Each number is 128 + 32 x the weight over its row's rms, rounded and kept within 0 to 255. Layers, rows and columns count from 0. Numbers have three digits each. The size before them is the row's rms in percent of the matrix's.

# layer 2 MLP down (transposed), 768x192, rms 0.0223, rows 239-334, columns 0-31
092:090090169119062115135095090081146166132149103156157102073094096136135107157141148107103152104093
081:154106168123132111190140125094162100161096119156125131128057159148088080173151118152130166120078
107:155109155120124131153117113171115094160153077096092105136118117138128173164096147157098161152176
083:148126117147088156153084108136070065111154155100141134111146139131121147140102160123116148114134
108:144105101153131100176087148195147194080103131060201066128180141077225163156138129067091132118164
096:129162116168142115100104066122120081093173128142157178090152136130184139069098164146146127115190
085:130135152159075100117159149122085106093136128111172138191136195146179136137140138207106111190108
109:083141162133133123149104138150118116168146088188092105150065161089086134181103112113179124146144
114:136160110080130059073148132144141128144118172141085104091104117132151140144093144118117098191168
084:101125119158062112149126094163132183179106147113200128147111155134109108123126135120115081071066
092:109121131158130118127131123145089133115121133081155108049133103187134124154112139058138076201119
091:094087161105105113073139168136131078110138080117148142130100116149116094084123191112139132082098
087:102135086156102087132117159151184171104146156205133142119144148071134137125148138137107090120154
096:120129135132111089128147091153132158130139135138111131151149143117101118101129110164150055080112
089:084128107182117107167102080163152119146156142102137105139093109134135103159115163090103140086166
113:181061168103142100068095133121076111133182144126104127166197147071105164081121167144131171115118
087:100130176129203182086094058142139086150074129144126106130084158095156108160098144141156171082113
087:131093138122141152039144154135095152069151177075164110122129183135123122139120127085118045140135
084:110089131146162121127128090132118114178106117142117161140099169109130093175058145151143103120125
115:105123212096189088102163161092177127202150089108124131182142115069171123067140167134110119135158
091:084133120146125111130119126131136112101145154189155170164122216082180160132088234102127133060104
081:089119159169140132077171129108141116143117065077099167091107159129139075138149142157091123099161
093:158157115101118146082112164114176133101127150072089132162107211079158116117091105113147152179169
079:139085155161101115128191127152158168187136135102104113103109119141089170097089105118167134144159
114:112054153160148057085119160102084110099075110084123152129208149148135152084162171175109069130129
087:115135173129169135100200146140144190120108095143124103108070114068121152133101144095194109163130
100:143166141076132082163125140165150131161131144134165115183134120092154153116096124110088164160210
104:174086197135150065122058150112111110100130148113108151152115111107067132108124131120119174104185
086:100173143076127145144123131128083133083187090137121181127118161137087136174134116158214180071146
075:103128126178157147099172165155075103149096141125111141129168160194185179111101115144119210079137
103:116098098135093138134161077117136100133185100105155104127123105124120119145092147177110075135147
097:091169133112094122180164082121135097126102140159154091137124107148118160117118086094119122160083
086:103138120114090098102170152156127147103165075126115069186099125147133111164138136137133130162163
101:101104110097126120107172164123113126188078135146115094092117144179084126133149105106158191146157
106:138121108090124114103113146160101155123149146151159110100130149206169123180201125175108114116124
089:119142135119144109118115109120155147246131165097106143120160173138101098154209134044120090144090
100:127138130208076109081137137108137137153106186095078099097155117071114152125139113152135137121136
107:102107125073108165073149192125107164142164101168122130166155108097117060156158136162117102124145
094:108175170132180124178117106122107099189157144096082090166133123131111116129207166086097119103122
086:185152158163157132110126146142132146115078146106099106067143098163103115114113100182126165170140
107:161091176130134128201065091119091091141167127163075102156129130141115091124120149079125190122114
093:136141120092098098075118134132172103180158096146128112129098183138139077155149114214174096130180
095:128077070128089119166139125104069111068144173092132043098179147106173111170133156159129176092166
101:125166182170093155132117116146120144147123153134165214098132112077104145115127123151128108101100
111:127128148163139135104135077197072099117094159096143077146113140158074151130108167109132129165067
093:166073160172157124076139145125091107127109132096147066141102144091182128131085213107169154147113
082:094127146077154099107086132116133107166113105093095147111175161135130089145157194148116127160107
115:098089097093185113114146097149105108169087160116154146129093086116086168166091150145099177194098
119:114130115082125152166129129158136143072128098142115128143169164082166143113167071180129116113166
110:175106106132106153138138173094131116110171147105150135148192087109127077073124117157141098114092
096:136089108111096109083097141084127138119131100181122083114171176140063113128144169140182129151100
109:146155146148100121104062132157157107112089182120131127112178084141111136082175096134117091096153
092:146080205118102121125126135191063176113065124143108104120104110114084148141109105080183113127118
072:098157126103123120099145082093115101129102122108096122114168090106145185155124155054183132113132
090:142097075167070095189220212128105099139121134080193097162098119144144136133146107167121129090091
093:157157145137174113194114150116094133193156098145113168109158107092122164184132141108173190087129
098:164120171164127134130149144103110129175139117087156062149178163089140056118130145138094172080134
105:184090122085165132168096144233127103156144149091202131160094084153137137180101159113074073095091
083:054131112127137151092105107121117099165109141097108113134118160102110163102194153094141200098123
107:121116112097026134142166155134139134075161114169144119094171103143103132194141102080116138151106
092:124120109140136099129123155102171114121145146100161146132190099152096083173108146139055128122139
096:129075118084131173130053126112098096084110148123140053121118116152091120154111168154137070118154
091:182175155090116130172112123120092140163121167155124219120105091121070111148101127123153103107131
115:154134158183116123095192121059085139108127141179139140111206119103099123141127176125136082115169
096:108130157114109126194115063159123166102109102130108177120132133124115146133198149107175117143112
092:117166099112083106137144130152166096169125162155099114141134116151099145130122129103131151081197
098:184134154154143135170113152074127121126139115161169114126126146114089132148115108127088107178126
114:128171075183145124077124104150155154182053094151126141192160088108192143109120055110134093131105
100:076115161095129138111117154049149105146168164108072146149136069131136154146132163173098103143075
094:146127118166125180087073151158172160125135161147127099154146071125115120165108125135086173122116
102:169137113156164133124098129104172151079117118111141112089104139121178209047133087132076115138153
097:124155183158146111132141165131108106084171188120110085098142126072113085087128145036131126141141
080:120182132120109144158164093093100165117163105183105102150102077053143113162120131145150061123176
090:093068098112091119126101092194078129099121072144162132070141150122125132099162137121106143130140
087:063138113151122090120172103123158093108088155166186133114173185080145174078108171072108105155141
119:088176138149101126097172080140176162161078066168155146126020082113180153151156095089133130136128
110:121135146145141176139143193107135146068112170137110106127147127136127109117151122130143172182089
114:113202071147113108104104054142192067170144145166127154130131174094124124086097080139136073174118
087:076145112121165088113070194185158115105114104101140165172181093075089069140127157118164137056123
090:068124124096159128146142105147184098129141100223147149101119130077130096143139112119078130138167
112:103139146145150152135167128135092147088172123128120128107069171132122083047169112130101161110124
072:136083117122146154121149098095158117118112104136153143147202106091148144169113075106105115167106
112:094169159140180132111119112112162165131108152133184091107144179158063110094192092062114161124090
103:111088133161176085112124123136111131105095191104141101131169162141103156128169128141046126087055
123:111102187123125143101121160125159181107115107128199084111160142093091109166099149090128133152123
094:120122195128108113153172144076075159106148096104106063139113129123081188113114171109124125140079
127:175142153119148184113146118148147107127122127132115158127141144141106116083057129061173132128128
104:151099144080082158158132165094071194078093054143152138171140130096153165150123131147207132175145
096:146145018142105120068145120102089141175144116123150125101168143113178157157126115141107127111172
082:149133126100069173125137168125183167125172150127150100140080125202121157114076082145137123125095
102:121118104070143136163168137157231158156142124114113129144072109197102115150121157088114119109083
087:150054072132069151096085190123094110118152154127108082114156157113099108121157160096153088187143
117:099147121166105109118098114087157108104096129124123115208147150124173063135077177156156087100121
109:098119161113107142086087066075096117115125122146133130095196120141149096065154119123121164133148
101:098140113134143169100157089109182115088109099110151074126121141112163085101091129144190100114128
101:101133110128165119148114193115094160084145150144155101105159163123128136133099102090112182133088
# layer 2 MLP up, 768x192, rms 0.0444, rows 240-335, columns 0-31
081:095144083080179185108152182062065172109136132201124142165110084121180134152087152140183184100114
099:142095088150163157101094156153135127101050088133092178088177114070101100112182083102155136179085
094:117156140128174095161128153123105143095103099137145148136097153078180125118092133166209126144119
101:121136122090128092125099151073181169163156090105143112158148147133124117120162149127133085122093
096:131113104157109070110153172083090140100095110187112164112082125123088079144113165097175143177074
091:166114102141171160175104092118162163141146113175088147109067138118198160121185084124099144149121
107:092083141155092134127150167000100172188071149119153095119183109184131093107163111171193079094149
112:071096084060099176104135187069145129140067112120131095153092123173117130090173116107108151149095
090:115103149142151119145092093116148179158145125157147124086104072171124148153146124125158123110120
091:112075172063105153170124105098107139164149137199161175170127104083118116146162115148091139081128
091:121095111124172118108047107184106105101134167205127129165063145117170081105090133141184092169158
095:121110075096173182118066159092162157108124130102149102084069165135166162111203164143120074109098
101:097146163120050097172137139142124101132129157180150099174078141119092145111156099106134091115143
088:156128138068095122116104134183163082127150118097126154107158115099115085097143162106132186127128
111:099105086104119093092152059129132126183127131144130129147080129143169141119111097135109149085134
097:136126141069111080146126166159163138092166110118087166052062160196094113144109112110147125167089
096:190112170102070145109121109112173198206127132144135098069074155169076111111144174129163134186086
099:199066143140155122141125179060176180105169120146150102089157143144181130169102152080155066104133
107:153171079112092101177111177138141155128169161133124133131090058122086167176117070173148113098093
095:107088137140105094125146130048107114194097069150125168108101099113140124109178123141148106144116
090:129133131138103092136079140059152115145163122165110139095151106130124189086132100123102166112074
097:137061140138125155153143096151163170103081103124210129101150072092101103129158106103095092138143
091:155095125047099159100103121109131168127097092206099051037128158081126138144206141069200143075120
107:091055057106159121118131148104111148102145147118117075118119117166183157079173090081092036127144
093:171167104147103156176065158135097047115130095185160165153120081145168202096183129092169139167080
099:142130106083149135143136135119188099116087114189185126133145079123116101136173162128138112106145
099:117154127094137101141092156130166146144116100146089143110116150150137139094157117089196115152088
092:165113112136127126161102136163096155158124132130147109092049160097157136170160121130143083095045
088:126106108054172084166090133115112158153098122121124136154090161117127083102146110199092094154137
103:203095149126091155083083132131170186116122169167148072096178063127134056098153153128120074128061
094:154121098171139155083122136134086166200144125175148108152158125150131128135140103135104154095081
101:125190090137090140156083109106137110141144163135144153157147085122162146156095112111137097153154
099:130139166139099124143142133064121155093096148186150086085199092170106173153192154131158162159089
103:178060064108143166082138142129106095175116119202127129092156146093172151113222131163111126114172
091:134093122117088112146128178132158078159108090109160092132096116094159120189169136186160171110118
096:179149071085100137105119145073138077127163144158124127157082182166180097095121172116082117117080
102:069115092135090126131119142124137088095149108092121044132130188147155142145187163081107099138169
095:121142116117100187179140167161093107120123120113129191110099129086170140066112143170169087119099
093:128181143105113130136109156162171144104125179098159141149167104123163105148155144081111141113164
098:068087151106131154128130156095110102107160118166146110154133117071162046107192136173097121135122
102:134082077109136086099162170141181083173154129060082118106079116092100127108127158092108067114136
098:137072125100118123073092170101154115183151115222129133121106111160139099102140095164093174156156
099:118191086153094192150114169135179145142118126074169166115158131081146138174103139120183098085162
105:083165120140106079085101103125145091111117106207155168182127141117118142177145149115126159161149
099:093095071074111106082093104083122155145129100148127116097106141118132107115090162141115118133140
088:107119164160060126154101134102130139096075150165166149106064184190124129089136109085131124100146
103:089153060173139161124167141176188100152107182144162140147149145076186149147169121122146125094091
111:152135150088082072093152095060149106150191149156140163072067114116138118099085158127140116050107
109:200106164158083124129085062100187106127112061160173139132134137126104110076092083142115177146107
100:160134115064081150151112106113147210124150107175197111134096157082136133104124135107181135095094
105:166068117155065102128114158137109120097098100147103122184176087131115142163142144117164128116134
093:141109068143036129118090142128216078118109117127166150147132124170130114195175159178099123128135
088:125082145109133103129144070116147127171137156138110172158116175196124121182099129120070171062118
098:120115173061141152113138089144091112152100165176143155121128091117088132035117130090135182099070
094:104103125105095086112138098113108083094140088143104088102123125169191128128193115177169127154097
094:097150058083131078145075145110166107091144148136102104138091159190109127171199126121108080103174
103:173104097113127122091096159119117081183113106105179113131075161099152171160129094111122143080098
096:108155099155116109167096128150137210182134101216087127077140132132109129143091085121132168125097
099:122136187059123072159113132093117146207108111101177117179117124134156150081107158102089173130124
093:176140141118128141139183108088151098179190154130121168087087170116143113104147118083106069075074
101:117118099138143115075114098156083180209132063151111130131127122120176120138178115092103148117095
104:095135100177076133090106154177136140156120137096090130117069175112182183170128151076160193168116
107:171074166104195163175102106135174188198132160181124111151113092130075127143099163189159120079178
102:098161102104118163084171197099201139121161122190164095151127132101108123125084097178109108082153
099:118167080141172130139159145118159089186071103133110169061104100144129088111167130072178164115169
100:126146081145146123116130145142120151140112132167095137111076156133105155074147143135164197129098
103:110124086170112094093159107133143117152109111205139143168160117110101162148140122178109125167115
110:097149125055145073128099147145153117138128143149198095155076078143180157107117116158161156084128
096:110127131047156138144142135107115067153170120135122187063085071176088155153093138143147144074100
105:156149092091202169072124110106151150154087198139120102118144066126113109073115137119095158157092
099:202146146111168070137087098085183095101099158162163149117161094101139139195151143168116123092125
098:160107160106147089123090136110117091140141128083156094136083112121146146120145175094219163102126
092:177088131117135171114175166067100166160117107167112143113067100121093096174100121103160150148069
093:172139096111087102158128159163149083132098147200163168107135102164224133064151115168094097153125
107:091144077174141116092128132087147174169118106187167077130143086062168142146161103130106120125091
100:137127125097120102076114069121142078148160150171145099111097153125190102171108144076118079143107
111:083137102105109116177068139124197116081173133174146118128133141087137097109178120109144117147106
090:136141104109111169094155143116152064142151162155161154057042106163155100124111088146114135121095
093:121163144088083106192149109107089152087165198133152104123162125173143146110105078071139107162142
103:112176090107109139156117098142164165116093104168149087102108107173146117080110076111177121120131
078:098168112083147106186094184127114091126148117145173160080171133155083183151120132191173110086158
100:089150107142099140124053166168203136114111146108115202119204124168163145105136089169166096158123
105:107132182135095132155078063104163150148094154145145144152160069174156123080152124081117115102172
107:126155081119140152149142193103161144140148075128096041131079155099166194080084070114137169131079
090:213093122126094142151158132111198157098128113121101176153168148156088121099172142109163090116132
104:111106117103120094063079135105138066103096150201119088114173094152133198143169097176104131117108
108:147055112086157111117097174111175161157149106173111113175127125133234114118152154139110119108104
112:114124084079092090104085070076129139221137114153130104125131131160132119179097148084200159100079
090:124158132130171160084084098138098142143112115108147088100109098113146145175179094119152126149142
098:128094115119126134160084111133111110117103107152159129135151170110122173120133132196190162130114
093:161161153069124075165137140177089133143111148124121146183111082157171130084098150150127142099132
110:082198061083127135151160145078118100132154105128168109094129137122109139118171077071125122162046
107:117093105144159163120112082156067065090127123155142161072175126109166178094128135132145158091163
110:154129112164099133135163136037153180178163128128187078115144093124120177158156111079166164089105
100:100100163095131194110108179078110153181065151099138122127164163114152151106167120106105170161137
088:158082107122150135168150145112088057153060079151091075112089128139088115139181157092169144120104